{
  "hidden_size": 128,
  "num_key_value_heads": 4,
  "rope_fraction": 1.0,
  "attn_scale": 0.362,
  "parallel_block": false,
  "init_std_qkv": 0.0361,
  "init_std_o": 0.0361,
  "init_std_down": 0.0,
  "optimizer": "soap_variant",
  "beta2": 0.95,
  "weight_decay": 0.0,
  "schedule": "wsd",
  "final_lr_fraction": 0.0,
  "max_seq_len": 256,
  "max_steps": 5901
}
Each number is 128 + 24 x the weight over its row's rms, rounded and kept within 0 to 255. Layers, rows and columns count from 0. The size above them is the row's rms in percent of the matrix's.

# layer 3 MLP up, 320x128, rms 0.316, rows 255-289, columns 0-63
size [101 101 100  91  91 105  98 102  94  98  93 114 104  99 100  88 100 108 101  91  99  89  97 109 104 103 104  99 110  96 103  99  97 103  94]
[[113 140 117 137 140 111 143 137 173 155 136  90 141 150 158 115  95 124  76 137 113 172 126 153  87 163 104 101  93 151 148 136 128 166 147 142 106  98 127  99 143 175 126 117 126 100 166 128 102 127 109 112 105 135 157 112 112  62 146 151 163 148  93 111]
 [106 131 133 147 124  88 111 162 149 169 118 152 137  99  87 123 140 140 173 122 158 148 148 144 136 114  93 191 140 135 136 156 131 141 141 135  61 134 128 151 141 127  82 112 184 123 146 154 109 137 143 123 118 182 113 142  87 141 110  97 119 114 157 115]
 [127 154 102 116 117 147 122 119 158  94  82 126 139 146 154 132 121 137 139 146  96 140 119 136 121 157 117 147 129  87 163 127  96 125 130 118 123 141  83 143 174 149 140 150 124 141 144 139  90 164 102 134 164 133 106 114 103  80 183 167 113 127 126 113]
 [102  94 151 108 147  96 100  98  93 114 131 107 115 131 121 139 157 104 163 111 134 129 130 149 100 143 143 147 147 113 161 126 139 128 121 166 146 111 169 163 137 175 164 104 117 164 101 135 148 123 102 143 130 178 106 125 135 164  92 117 157 118 152 105]
 [ 99 140 134 122 158 150 152 137 101 151 132 142 110 101 151 150 127 108 128 129 121 113 131 128 139  98 119  70 151 123 168 155 189 113 113 120 158 120 136 169 181 127 142  98 169 112 125 152 180 116 102 117 144 129 131 110 170 115 109 128 120 105 102 136]
 [ 92 121 106 101 107 129 133 148 101 126 109 109  96 178 159 137  57 138 142 136 105 143  94 159  90 115  97 114 166 140 140 132 111 108 100  89 162 157 121  83 111 119 117 115 100 157  72 149 139  79 128 130 132 159 151 135 131 173 147 137 133 114 126 120]
 [ 95 156 165 143 138 134 135 136 137 149 125 123 144 127 151 127 162  82 143 155 135 107 186 109  82 141  77  89  87 121 126 134 153 118  94 138 112 119 164 114 129  99 152 121 135 116 137 107 118 138 118 156 123  99 135 135 135 137 133 116 144 162 133 143]
 [159  57 158 100  91 115  77  73 136 111  67 138 121 126 135 117 117 122 127 119 131 133  88 153 119 107 129 163 125 148 101 103 169 129 123  99 127 131 136  93 125 103 127 104 137 137 123 108 152 127 149 157 114 135 166 119 137 152 151 133 107  90 108 136]
 [ 88 179 147 107 129 109 162 157 109 103 117  85 189 119 185 140 152 153 106 130 125 100 118 132 108 113 163  89 141 168 100 107 131 109 112 128  95 136 143 142 107 146 130  87  97 151 128 106 124 110 160 145 174 126 101 152 130 154 144 115  95 135 140 163]
 [114 113 125 152 161  92 106 184 116 149 150 147 143 122 139 125 138 109 108 111 104 143 114 138 131 144 143 119 117 126 137 142 151 123 120 135 139  77 130 160 129 152 166 169 108 140 143 123 117  82 144  86 150  89 165 125 118 122  88 118 156 135  88  83]
 [101 164 130 124 133 100 109 129 164 108 104 163 143  77 102  58 115 113  99 158 150 133 162 107 112 111 129 105 161 100 135 138 106 146 123 141 102 114 166 139 115 107 123 111 134 161 155 109 103 117 118 104 101  83 100 171 133 154 134 130 134 125  90 132]
 [129 136 131 129 100  87 118 124 112 146 163 123  86 107 122 100 141 129 137 141 122 118  92 125 106 119 137 105 140 126 153  58 102 126  90 108 118 127 107 141 156  81 148 134 102 136 106 148 119 130 139 157  96  79 115 126  95 104 106 145 139 132  69 154]
 [148 118 108 116 116 116 134 110 136 149 140 137 153 172 104 169 138 121 112 183 146  85 128 135  94 138 132 138 110 149 161 153 148  85 121 138 146 126 131 126  75 150 184 116 123  82 164 127 115  88 141 147 112 160 108 122 103 112  99 173 124 164 140 110]
 [154 153 132 137 110  80 136 126 137  85  92 116 122  93 124  84 130 114 113 133 121 162 104 174 134 128 128  96 136 107 155 107 136  84 117 179 117 141  99 131  62 112 119 160  95 142 120 112 147 131 144 118 115 112 120 120 114 139 164 135 119 119 108 143]
 [142 108 147 152 121 148 147 107 168 127 119 123 174 134 161 176 124 132  99 167 149 126 111 177 128 114 129 132 165 113 196 130  98 136 136  78 127 122  79 147 167 128  76 160 134 150 153 126 134 135 145 159 147 133 122 109 133 138  74 118 172 151 149 116]
 [128 137 158 135 124 100 183 147 161 126 133 127 134 134 143 153 124 174 181 121  57  97 154 115 151 101 158 119 105 137 109 122 123 137 110 118  99  99 151  94 129 119 126 127 131 128 113 117 120 132 113  86 164  99  90 143 135 120 105 174 138 130 163 108]
 [102 119 168 125 131 107 128 128 120 128  62 130  87 121 101 150 141 146 101 106 122 156 106 141 167 120  89 163 108 139 146 104 175 110 117 157  94 195 110 135 111 165 127  99 159 134 195  98 108 110 162 124 145 123 132 138  97 115 113 130 117 155 143 123]
 [150 157 109 117 108  73 139  99 127 143 114 139 112 143 132  97 154 106 134 136  99 170 124 115 138  88 135 124 116 131 156 162 158 120 142 139 112 118 135 164 134 159 135 137 107 158  88 106 138 157 137  93 158 100 143 132 137 117 123 101 136 149 112 140]
 [107 120 167 129  98 162 121  84  89 141 127 156 171 123 165 124 102  96 147 112 136 149  81 146 112 146 159 128 142 118  96 161  94 142 121 125  62 114 123 157 121 132 123  85 145 126 138 122 159  97 130 182 125 156 121 106 142 109 127 103 141 139 128 107]
 [141 131  93 139 142  63 119 123 119 117 111 124 131 124 163 173 150 128 111 106  99 121 143 122 129 135  98  95 116 120 118 107  97 141 135  91  87 102 118 104 123 144 186 145 119 141 141  95 134 182 106 129 138 165 151 127 129  92  86 180 151 127 160  80]
 [123 139 151 111 106 113 146  74 162 119 118 154 137 107 158 145 143 170 134  55 117  90 139  99 145 117  96 112 124 136 116 152 104 150 114  97 159 110 108 176 122 100 128 136 129 110 145 166 145 124 127  95 134 112 112 132 125 143 131 100 123 191 153 133]
 [114 122 112 105 123 114 175 139 168 133 145  66 152 125 141 135 146  70 134 141 168 138 152 101 139 153 119 151 125 136  86 121 132 170 130  73 157 133 131 116  98  76 159  93 136 116  90 145 102 111 140 175  93 194 122 124 117 122 121 150  92 115 131 150]
 [164 145 121 127 149 132 142 116 118 129 139 122 158 146  92 123 154 138 121 109 115 139 110 127 177 104 119 141 122 123  84 139  99 136 124 148  96 138 135 163  83 103 148 101 123 154 139  88 146 150 147 138 139 102 123 125 130 128 120 131 132 114 117 145]
 [116 126 106 149 133  93 126 133 139 118 120 156 135  88 122 146 121 140 115 161 158 144 166 109 101 104 124 154 117 160 144 155 108 121 166 138  88  98 104  89 107 156 103 145  98 131 141 125 151 137 102 121 151 159 138 145 108 116 109 154 135 126 100  85]
 [183 120 114 110 164  90 104 106 137 153 112 100 141 102 118 102 132 154 119 109 137 124 109 119 185 145 146  93  75 179 136 136 101 142 110 136 106 143 121 158 102 123  92 164 143 155 134 126 153 148 156 115 130 141 138 136  91 140 102  63 106 115 130 109]
 [180 130 103 108 191 150 152 130 121 120 130 134 126 134 159 104  89 133 142 146 122 113 108 149 133 105 135 131 147 167 112  80 133  89 130 156 122 127 143 146  69 109 147 127 106 150 124 147 134  95 140 136 174 121 126 126 101 182 137 121 102 107 129 174]
 [144 168  80 126 125 175 141  98 140 131 132 141 105 119 109 125 180 131 125 128  98 109 123  82 113 161 153 142 107 127 140 139 150 139 138 150 111 100 122 159 124 105 165 127 124 113 114  86  90 129 100  83 130 108  98 119 132 136  59 154 121  73 119 100]
 [ 84 119 150 144 119 107 134 132 142 117 112 117 112 140 164 110 161 137 102 153 130  86 106 117 116 117 141 144 130 196 107  91  97 134 157 122 144 162 132 131 134 122  97 113 132  87 143 114 101 100 100 164 111 114 146 119 120 128 118 110 107 166 144 122]
 [125 160 115  80 102 144 122 119  98 111 131 177 139 135 106 154  92 119 128 166 142 139 131 151 121 111 163 168 159 162 124 161 134 124 121 109 108 106 122 135 160 195 133 128 133 161 117 145 175  77 119 120 118 109 124 162 142 111  97  93 140 121 117 110]
 [133 100 114 112 107 100 105 107 141 115 104 144 178  96 125 136  88 117 132 106 116 105 117  92 132 105 146 100 105 114 164 154 116 114  88 109 117 136  97 125  80  82 116 103 130 112 143 115 126 162 115 143  94 130 101 169  72 133 138 117 125 148 151 111]
 [130  93 127 143  96  59 153 125 136 126 110 120 147 162 125  95 131 150 113 107 111  66 112 140 107 140 150 121 114 120  97 144 101 118 162 163 149 131 160 145 141 151 131 145 141 145 155 103 139  96 167 177 132 172 128 138 123 104 118 125 106 139 155  96]
 [173 141 171 156 109 168 142 115  99 125 155 148 104 130 110 128 172  96 131 131 144 114 149 161 112 135 130 134 148 121 131 160 134 131 102 139 157  99 139 144 110 143 133 148 119 154 143 154 157 110 142 143 128 160 118 125  98 115 127 110 143 116 131 149]
 [160  97 125 105  88 120 142 153 118  92  92 114 151 102 107 105 220 169 156 130 150 121  80 150 158 111 111 124 134 149 150 141 176 132 133 140 146 146 129  93 150 120 103  98 125 120 142 105 150 107 120 119 132 149 112 161 109 138 115 128 138 116 154 150]
 [115  97 132 149  97 105 148  96 118 121 128 168 107 120 172  93 119 119 133 172 177 134 116 152 149 136 140 158 112 133 127 133 141 106  94 124 124 129 112 119 143 143 129 130 120 112 146 139 103 124  83 131 115  93 151 142 145 144 103 138  96 154 120 134]
 [142 118 111 141 125 120 108 158 194 117 143 166 116 164 131 105 127 132 122 104 135 140 138 106 116  99  88 110  92 160 153 108 158 120 138 124 153 143 104 115 133 140 167 134 133 124 159 147 106 133 145 129 131  94 133 141 116 129 122 137  54 153 112 145]]
# layer 3 MLP down (transposed), 320x128, rms 0.305, rows 255-289, columns 0-63
size [102 102  94  89  98 105 101 100 105  98  95 103  99  99 105  87  98 105 101  96 102  99 106 104  99 110 105  94  97  92 102  96  93  97  92]
[[113 151 143 142 139 103  95 127  96 111 141 158 176 114 122 121 100 141 106 165  90 106 140  97 156 114 191 167 123 142  98 128 167 124 127 124  83 148 129 105 113 117  95 122 131  81 115 107 133 157  97 125 108  71 138 120  97 144 114 132 104 112 141 125]
 [130 127 111 148 154 142 163 114 159  87 129  97 163 156 188 107  91 193 101  89  80 153 103 184 129 167 150 144 148 118 143  93 121 149 126 124 125 106 156 126 127  97 120 125 168 131 125 106 142 125 122 130 121 152 148 109 126 130 133 121 136  89 117 115]
 [122 134 123 137 136 140 138 135 123 104 115  73 109 105 124 124 108 130 150 108 127 137 120 127 113 146 154 135 136 170 119  97 138 140 115 126 160 116 103 109 119 114 165 137 133 155 140 137 123  94 115 125 157 160 118 103  69 118 147 129  43 156  87 119]
 [140 120 101 140 174 114 111  74 143 165 147  76 181 117 149 112 142 122 143 130 130 130 117 136 154 100 114 140 165 110 111 102 123 135 210 107  86  84 125 116 123 106 128 130 181 154 131  94 132 139 147 138 118 108 135 120  94 134 101  95 146 119 140 165]
 [108 141 107  90 175  99 130 165 117 117 176  98 116 139 143 128 131 106 137 149 142  78 128 144 115 114 138 162 120 125  84 110 164  96 119 118 133 111 123 115 105 115 129  91 121 159 133 137  97 120 107 121  69  79  92 169 118 114 139 141 104 130  88 159]
 [126 132 133  81 102 118 157 144 100  85 131  94 107 171  89  74 126 158 156 112  99  99  98 122  99 138 103 135 124 126 187 130 112  86  82 128 131 128 123 116  77 148 153 125 104 155 113 155 128 102 121 130  94 109 118 106 107 176 118 178  95 108 137 118]
 [150 102 120 135 134 124 112  84 135 179 110 149 140 112 106 146 134 167 106 153 150 142 140 135 134  94 136  50 144 120 100 150 115 176 119  93 132 116 121  86  81  97 118 121 135 157 123  89 131 139 125 133 159  92 145 143 191 120 130 157  86 127 109 129]
 [149 170 127 141 154 112 164 165 113 133 139 176 138 139 107 104 132  91 114 158  93 112 139 136 119 120 164 123 112 103 151  94 145 127 111 107 123 104 100 106 132  94 127  78  95 140 125 101 131 188 117 210  85 130  84 125 135 102 147 132 122 125 126 156]
 [129 176 149 152 128 131 136 120 169 110  79 133 104  99 148 164 145 180 123 157 162 144 141 135 113 151  83 138 121 136 140 178 146 123  76 127 108 100 123 151 115  72 100 159  96  99 130 116  85 104 145 135 109 129 125 155 112 133 142  92  77 130 111 141]
 [133 104 116 112 122 126 121 112 124  82 162 118 120 118 140 139  74 109 114 159 135 101 120 134 106 116 121 142 136 109 113 132 102 137 124 121 122 142  77 165 132 126 140 113 112 149 152 147 146 104  85 147  82 146 165 119 134 166  96 116  99 125 127 147]
 [101 136 130 101 116 119  79  92 135 111 120 155 140 146 118 104 144 154 105 113 118 130 127 144  81 166 139 134 134 172 127 135 154 146 114  88 119 130 103 124 134 107 119 118 115 113 135 156 122 138 109 132 113 113 143 142 127 152 125 107  97 100 149 113]
 [138 140 141 141 154 164 110 109 124 175 177 143 121 161 136 103 121 134 120 123 102 111 109 163 131 145 160 149 138 134 206 144 112 110 124 149 141 127  98 177 124  86 186 141 126 170 120 131 124 129 111 102 143 136 149 148 142 109 119  98 117 136  98 126]
 [103 117 147 180 135 105 126 156 127 107 129 146 181 116 120  94 139 117  77 118  78 160 136 153 139 161 128 109 119 141 138 132 189 113 144 118 116  90 161 136 114 162 112 118 136 118 126 128 146 120 149 128 134 139 155 166 121 103 122 136 114 159 164 127]
 [142 133 112 115  96 119 108 155 140 165  86 184 136  88 107  85 129 154 168 116  92 137  95 140 123 109 127 147 127  95 160 152  92 137 124 133 156  92 113 131 103  78 118 129 159 130  92 155 108 157 106 124 146 116 134 124 164 112 119  94 128 123 103 139]
 [144 133 125 121 158 114 146 143 107 130 129 148 104 151 128 109 107 154 140 157 107  88 176 140 162 121 153 147 156 154 145 143 139 123 128 102  99 114 154 149 124 137 114 123 115 116 106 130 144 120 109 123 134 178  85 144 110 130 107 146 138 108 158 122]
 [113 128 113 125 128 154 180 135 129 151 125 147 139 151 101 130 161 132 111 161 195 125 140 118 155 157 131 100 141 104 183 119 142  87 141 123 124 128 142 113 134 135  58  98 116 181  93 101 142 100 121 103  94 133 108 157 165 130 130 128 116 121 116 138]
 [119 112 132 105 108 165 102 118 122 129 151 142 139 123 150  99 134 110  86 103 135 135 142 119 162  92 130 148 111 162 158 147  80 213 112  92 183 182 103 136 131  98 151 140 144 124 140 158 136 141 188 112 136 122 146 132 113 119 142 150 131 161 135 163]
 [118 134 142 108 114 131 109  82 141 170 146 134 161 172 129 149 144 144 117 160 120 101 110 117 104 170 131 149 150 122 123  87 159 125 137 171 123 132  92  89 153 126 133 131 118 104 122  74 164 147 156 132 146 133 119 130 128 154 135 126 104 143 149  90]
 [126 104 110 110 155 137 110 119 108 136 127 128 163 104 101 127  92 163 112 113 179 198 121 115 191 129 144 100 104 107 143 124  75 109 162 118 155 102 141 127 104 150 126 130 138 159 140 132 146 151 159 123 142 140 101 134 149 159  98 147 148 143 105 152]
 [132 112 139 135 117 125 162 123 113 136 164 155  97 132 135 163 121  80 131 130 132 105 182  89 148  84 156 131 100 153 150 106  87 132 155 155 104 210 127 161 115 116 126 107 114  95 128  84 144 154 139 149 150 108 116 131 159 101 140 114 116 135 136 144]
 [ 96 148 158 127 121 122 145  65 136 126 121 116 156 132 116 108 108 102 115 157  83  84  82 127 146 128 170 119  81 133 165 157 116 125  85 128 123 109 106  94 100 152 151 143 122 109 156 158 132 101 102  80 170 126 142 153 146  92 151 112 116 149 139 111]
 [164 110 136 100  91 148 111 149  83 148 115 156 117 121 138  78 138 131 121 158 114 165 142 136 103 138 187 113 136 123 144 130 146 150 101  61  77 152 140 145  80  94 143 128 125 137 142 125 108 123 195 143 143  99 113 117 136 119 103  95 137 140 111 109]
 [141 119 132  90 192 150 146 144 128 123  98 154 115 122 155 118 102 164 127 148 119 153 150  93 158 107 112 111 164 111 152 145 173 145 113 127 162 125 108 110  81 139 122 146 134 119 150 136 163 182 104  68 161 120 128  80 101 122 138 132 128 132 111 100]
 [ 98 114 155 112 144 124 125 108 123 139 147 177 138 147 156 113 119 114 147 109 156 161 157 166 142 156 121 152 101 155 132 125  88 112  81 152 152 106 147 133 119 134 140 162 112 112 144 154 120 210 109 108 135 110 196 167 101 115 116 122 114 114 119 104]
 [138 127 153 103 149  88 156 161 138  82 186 126 143 115 137 144 157 146 135 127 132 176 136  81 145  94 125 155 107  97 113 138  87 127 122 131 142 107 113 119 125 115 133  86 161 125 122 175 135 135 156 138 150 143 137 130  96 143 115 152  77 138 135 127]
 [121 133 144 135 135 107 108 117 132 147 157 134 114  99 142 186 124 142 100 122  95 115 138 131  92  93 193 145 122 152 124 125 115 132 169  84 130 108 151 127 115 142 105 127 121 137 150 139 132  81 141 157  81 149 122  82 148 175  71 127 136 115 105 145]
 [149 133  86 133 112 187 133  96 170 156 144 130 114 142 147 160 182 174 102 152  96 127 153 104 124 128 129 151 116 158 190 130 123 105  81  94 149 169 115 151 141 158  93 114  98 114 178 110 179 165 146 152 124 152  99 107 109 122 125 118 126 103 154 120]
 [106  98 145 107  87 163 123 135 150 147 112 133 152 110 125 105 106 159 134 105  82 103 130 164  86 110 131 129 113 126 132 188 133 122 133 101 114 101 119 143 118  98 121 168 132 100 159 136 130 132  99 111 140 132 140  91  91 121 112 145  91 162 126 110]
 [102 102 167  91 136 127  96 102 147 118 141 122  99 100 187 124 110 159 151 137 106 102 154 108 125 133 113 120 129 175 153 148 127  98  88 132 139 142 159 144 124  82 130 115 124 162 144 127 124 146  95 153  92 127  84 142 158 142 155 153 122 131 112 114]
 [112 120 124 134 139 100 144 102 173 169 126 127 125 120  98 110 171 112 164 149 165 106 127 154 127 131  86 141 141 110 146 124 133 123 138 136 125 105 109 121 179 144 125 141 137 109 114 111 131 147 167 147 141 137 109 124 128 121 115 104 181 111 103 102]
 [135 128 151 132 129 111 161  98  87 116 147 144 102 146 108 150 121 151  68 148 152 144 134 135 137 118 122 117 160 122 154 129 131 105 131 122 119 118 158 134 192 101  87 103 115 120 123  52 137 180  78 141 143 134 156 139 121 128 124 140 148 115 133 124]
 [130 118  91  98 149  97 158 110 139 127 113 118 117 124 164 118 104 139 104 143 132 118  86 104 143 116 139 109 141 134 119 164 121 143 128 122 109 165 113 132 140  98 148 114 116 121 162 155 139 132 150 103 111 121 104 124 120  93 134 139 149 118 120 159]
 [125  84 141 132 159 145 156 164 128 145 130 146 200 148  98 132 113 147  99 130 105 107 159 132 114 132 115 131 107 147 112 120 103  65 115 149 120 101 113 133 108 105  71 134 109 132 111 164 143  92 124 119  89 108 111  69 118 159 111 157  96 143 125 147]
 [129 141  90  89 178 121 142 179 111 156 131 118 137 151  85 135 127 104 149 115 132 125  92 117 134  85 141  84 134 169 138 132 112  95 156 108 142 129 145 137 142 106 119 105 168 106 108 142 113 134 152 133 142 152 161 135 133 124  94 149 149 198 165 101]
 [106 101  90 120 105 123 116  88 113 118  97 145 140  80 137 109 132 139 117 124 113 118 133 150  96 142 108  81 148  61 114 160 119  81 159 149 162 181 145 149 112 123  95 159 142 121 106 142 148 133  98  91 167 123 127 120 146 114 118 161 105  91 124 139]]
# layer 3 MLP gate, 320x128, rms 0.309, rows 256-290, columns 0-63
size [104 101  90  91 106  99  97 100 100  94 105 102  98 102  90 101 107 100  89  95 100  99 103 100 107  99  98 104  94  99  91 100  99 102 100]
[[168 131 128 128 133 148 106 117 117 122 158  98 128 135 134  95 112 148  69 108 112 154 103 113  97 154 156 120 110  92 126 117 113 110 124 121 127 130  92 124 120 128 161 131  88 151 115 102 108 135  86 122 150 110 170 140  96  55  93 178  93 115 106 124]
 [110  88 140 122 122  83 100 116  80 142 159 149 117 142 119 133 155 122 119 122 122 144 121 122 111 128 164 105 156 113 137 128 121  75 193 116 120 129 135  93  81 123 125 125 161 123 105 148 144 118 141 102 111 103 165 163 139 138 135 116 119 102  65  88]
 [ 79 116 151 136 156 123  96 117 149 149 131 111  87 139 146 167 154 185 121 123 130 173 134 145  91 144 127 125 155 124 197  98 143 113 107  87  90 125 189 151 142 108 122  68 109 122  88  98 162 142  99 127 174 115 135  83 118 108 100 138 146 130 154 130]
 [139 164 110 134 142 136 113 111 108 172  80 117 151 125 132  98 153 110 126 118 139 100 111 119 113 104 140 110 157 161 140 125 111 166 110  98 148 105 127 154 137 125 137 130 128 129  95 137 146 151 132 100 118 142 131 135 138 173  82 133  81  78 117 134]
 [127 164 105 162 122 161 114 106 146 135 123 141 149 155 109 105 101  90 106 129 102 134 117 102 105 147 132 137 107 133 144 133 144 135 140 145 162 115  90 113 159 122 116 118  90 140 118 106 157 116 168 133 139 123 141 121 117  78 105 115 141 132 121  91]
 [132 141 108 148 121 137 126 133 123 130 126 141 100 118 115 122 140 104 132 101  92  82 135 102 129 148 154  96 126 108 162 101 124 111  98 155 115 111 139 145 131 130 113 125 153 137 113 121 128 135 110 101 133  94 124 108 116 112 130 129  87 166 118 118]
 [114 172  88 144 162 131 140 166 140 106 203 125 130 111 130  95 107 149 117 111 170 128 170 120 131 117 133 119 110 155 104 131 155 119 133 137 172 123 142 171 130 135 111 176  93 116 112 141 133 136 120  86 107 134 105 132 162 142 135 136 137 144 128 120]
 [ 78 128 153 113 143  95 117 128 160 146 125  71 132 132 121 112 131 148  84 119 133 146 109 103 136 124 144 142  88 181 147 127 136 166 130 124 127 139 133 140 133 133 180 128 117 131 145 119 148 139 137 141 111 129 174 121 116 102 124 124 177 125 151 105]
 [ 91 132  94 156 116 118 115 144  90 102 126 177 115  89 151 128 144 120 150 135  89 150 132 114 137  92 115 144 116 153 160 150 163 145 143  95 158 121 130 104 124 120 103 168 142 165 122  85 113  95 141 116 106  95 139 155 132 134 125 137 140 138 125  89]
 [111 132 159 128 111 147 106 136 110 104 123 165 134 145 147 138  86 120 117 134 172 118 107 123 126 168 125 115 123 118 132 151 143 126  83 138  87 171 124  95 127  74 169 111 142 157 130 110 143  79 153 146 120 144 172 146 195 133 115 135 124 152 132 134]
 [158 123 132 125 155 150 123 103  93 140 143 139 138 156  93 117 107 133 140 140 123 127 125 115 113 117 108 156 130 112 121 132 141 148 120 151 146 134 133 150 108 137 125 192 128 134 148 141 165 108 122 130 122  71 130 115 151 138  86  76  80 111 122 107]
 [117 163 107 136 115 158 110 158  92 170  87 169 124 107 125 137 124 123 111 159 138 109 128 105 116 153 119 131 155 143 142 131 119 155 142 115 149 172 120 124 140 149  88 116  70 103 132 168 141 136 151 135 108 125 131 132 108 152 131  91 126 100 102 122]
 [149 101 163  98 125 120 160 114 124 139 134 149 122 134  98 127 127 152 127 128  87 153 179 145 163 114 151 111 139  93 142 152 129 132  96 124 138 128 102 111 109 120  91 107 148  83 120 136 154 139 132 130 142 109 147 142  85 147  96  86  97 135  79 157]
 [104 153 121 142  94 152 102  96 158  90 141 163 137 120 176 118  86 124 122 116 146 145 142 118 150 144  92 116 127 140 144 116 114 145 118 108 122  90 135 150 169 149  96 117 100 123 126 123 123 122 148 114 123 115 152 128  97 132  94 140 123 162 135  88]
 [114 110  98 131 140 197 118 114 105 113  95 157 123 149 114 127 171 146 118 122 183 143 109 140 100 166  99 118 138 125 123 145  93 127 145 161 160 111  93 150 140 160 101 119  78 105  94 130 132 134 142 160  81 141 183 141 129 111 156 119 130 112 129 138]
 [114  85  89 152 122 135 127 131 154 114  96 108 136 107 111 124 138 186 174  94 145 115 141 132 127 107 149 138 166 107  93 109 109 117 123  99 135 140 106 130  97 113 176 104  59 146 112 165 108 148 121 150 121 159 181 139 133 145 161  85 165 142 120 151]
 [ 80  84  97  94 147 129 104 141 104  85  83 121 159 133 135 139 147 151 156 152 120 145 111 106 119 129 101 111 110 129 106 133 112 119  84 120 123 121 142 143 132  96 141 127  93 135 109 142 132 128  99 156 147  95 143 111 184 135 122 108 110 158 129 141]
 [131  95 126 122 137 172 134 115 116 122  98 131 166 102 132  61 140 136 152 103 132 163 142 109 117 118 109 122 169 148 164 135 136 111 140 159 139 127 104 111 170 125 137 105 144 180 141 151 127 113 122 124 122  95 130 160 146 166 101 116 150 139 105 152]
 [111 117 147 103 111 179 119  82  98 132 143 165 145 133 104 105 104 112 151 162 143 136 137 133 127 134  83 126 150 140 158 122 145  97 139 166 165 106 156 120 101 142  92 145 101 146 131 154 124 126 124 110 145 119  99  85 118 110  84  69 134 158 119 172]
 [159 114 161 121  93 146 128 103  99 123 130 105 136 143 135 160 140 117 153  93 143 133 141 149 171 162 107 109 141 113 138 129 176 139 101  99 107 151 164 146  94 160 126 165 126 122 130 154 168 126 146 150 125 140 113 141 153 123 169 132 137 126 121 117]
 [114 141 145 143 118 138 106 105 132 125 150 160 154 143 118 114 152 136 105 108 125 110  98 124 136 118 120 149 155 169 109 123 118 149 129 125  87  95 136 132  89 123 131  89 111 131 116 182 140 106 132 137 106 109 154  96  64 146  76 143  78 124 110 139]
 [139 128 121 145 124 105 117 122  97  93 132 127 152 130 118  97  71 106 134 145 144 134 157 108 125 183 100 134 162 146 147 120 171  89  91 103 152 108 146 152 145 138 111 131 161 112  97 148 137 143 139  88 139  90 127 122 141 124 168 100 105 134 133 107]
 [120 151 158 134 130 123 120 169 120 137 114 105 134 150  97 167 103 117  97 186 102 110 193  87 116 138 121 104 133  66 149 119  93 121 126 103 122 105 127 134  91 134 147 160  91 140 159 152 117 136 167 171 111 133 108 136 120 124 165 111 138 172 118 138]
 [144 148 129 205 105 162 151 133 168 114  58 152 101 136 137 115 131 164 147  86  97 113 147 138 134  89 152 148 154 117 148 154 164 119 133 143 124 112 174 120 152 146 132 113 134 110 159 118 141 128 124  82 146  78 117 118 109 143 110 129 101 105 129 132]
 [144 133 121 117 138 125 106  98 137 175 100 175 152 126  98  98 145 123 147 160 128 145 130 113 159 147 121 110 123 113 109 133 176  99  87 145 136 161 147 132 177 144 133 125 137 144 146 155 126 149 143 119 117 156 105 151 108  87 163 106  99  88 115 121]
 [121 103 119 144 129 137 103 141 133 127 151 154 136 111 131 151 123 119 184 118 181 156 149 127 134 116 105 119 163 136 116 175 104 171 147 134 137 113 133  92 124 115 122 124 141 139 139 138 139 111 136 117  87 140  85 144 121 100 135 153 110  86 126 122]
 [166 105 134 140 142 137 141 168 107 137 134 163 168 127 127 138 100 155 127 104 112 135  78  99 153  91  97 147 162 117 135 130 116 148 142 128 182 124  64 133 132  96 129 147 104 159 127 116 119 145 123  77 151 107  98  98 119 125 143 131 117 128 163 143]
 [ 77 119  81 140 124 137 136 142 156 117 147 151 161 135 150 110 133 109 135 127 163 172 137  96  98  97 101 113 114 110  94 136 151 130 152 109  82 106 150  99 167 115  84 126 151 131 116 123 114 160 132 134 126 121 154 114 138  93 156 161  98  98 136 135]
 [190 135  96 147  85 107 149 107 149 124 155 186 143 118 115 155 116 116 117 111 128 164 116 130  89 167 107 129 141 114 139 107 122 126 159 167 101  82 105  87 105 132 154 115 118 125 137 136 130  89 146  99 118 133 132 124  75 145  99 128 113 138 147 145]
 [117 121 116 124 127 134 116 105 131  97 114 118 133 194 157 155 121 160  93 163 160  84 147 142 146 151 130 117  89 134 148 119 127  94 107  87 141 152 139 117  99 108 135  84 163 135 170 123 130 120 161 105 145 124 126 115  88 139 160 109 131 121 175 127]
 [179 105 161 165 136 153 114 132 130 115 169 155  86 161 141 116 149 116 148 101 128 135 136 121 107 175 138 115 124 109 162 128 147 102 167 165 161 121 166 129 127 149 116 185  98 124 104 140 136  86 122 137 137 126 117 111 138 111 127  79 118 122 117 185]
 [142 159 111 113 106 149  74 143 135 114 141 129  91 122 162 124 107 148 109 107 122 130 153 113 131 141 131  66  97 180  96 129 115 123 146 142 133 146 143 120 102 133 109 142 129 168 122 129  97 146 162 133 141 134 154  95 112 131 113 122 129  99  80 111]
 [151 104 133 150 116 150 105 180 134  75 126 167 165 118 147 170 139 141 148 137 118 109 172 135 127 172 117 107 132 129 146 117 155 118 150 110 109 100 119 123 196  96 112 130 133 149 100 143 139 104 150 119 201 123 160  95 174 159 118 131 146 117 149 172]
 [130  97  75  99 124  86 118 138 152 141 121 101 130  73 105 139 182 118 156 124 122 118 139 115  96  79 123 159 104 134 147 150 117 164  95 166 124 143 121 108 100 137 113 189 103 131 128 124 120 159 144 131 117 155 125 161 117 133 121 129 110 132 118 114]
 [154 132 122 112 136 177 136 111 199 151 126 137 119 144 137 113 165 150 146  97 150 112 131 131 100 116  87 100 151 107 148 109 136 160 117 108 118 147 107 111 107 117 165 158 127 116 111 111 155 132 133 116 134 137 150  91 113  87 133 141 158  91  92 133]]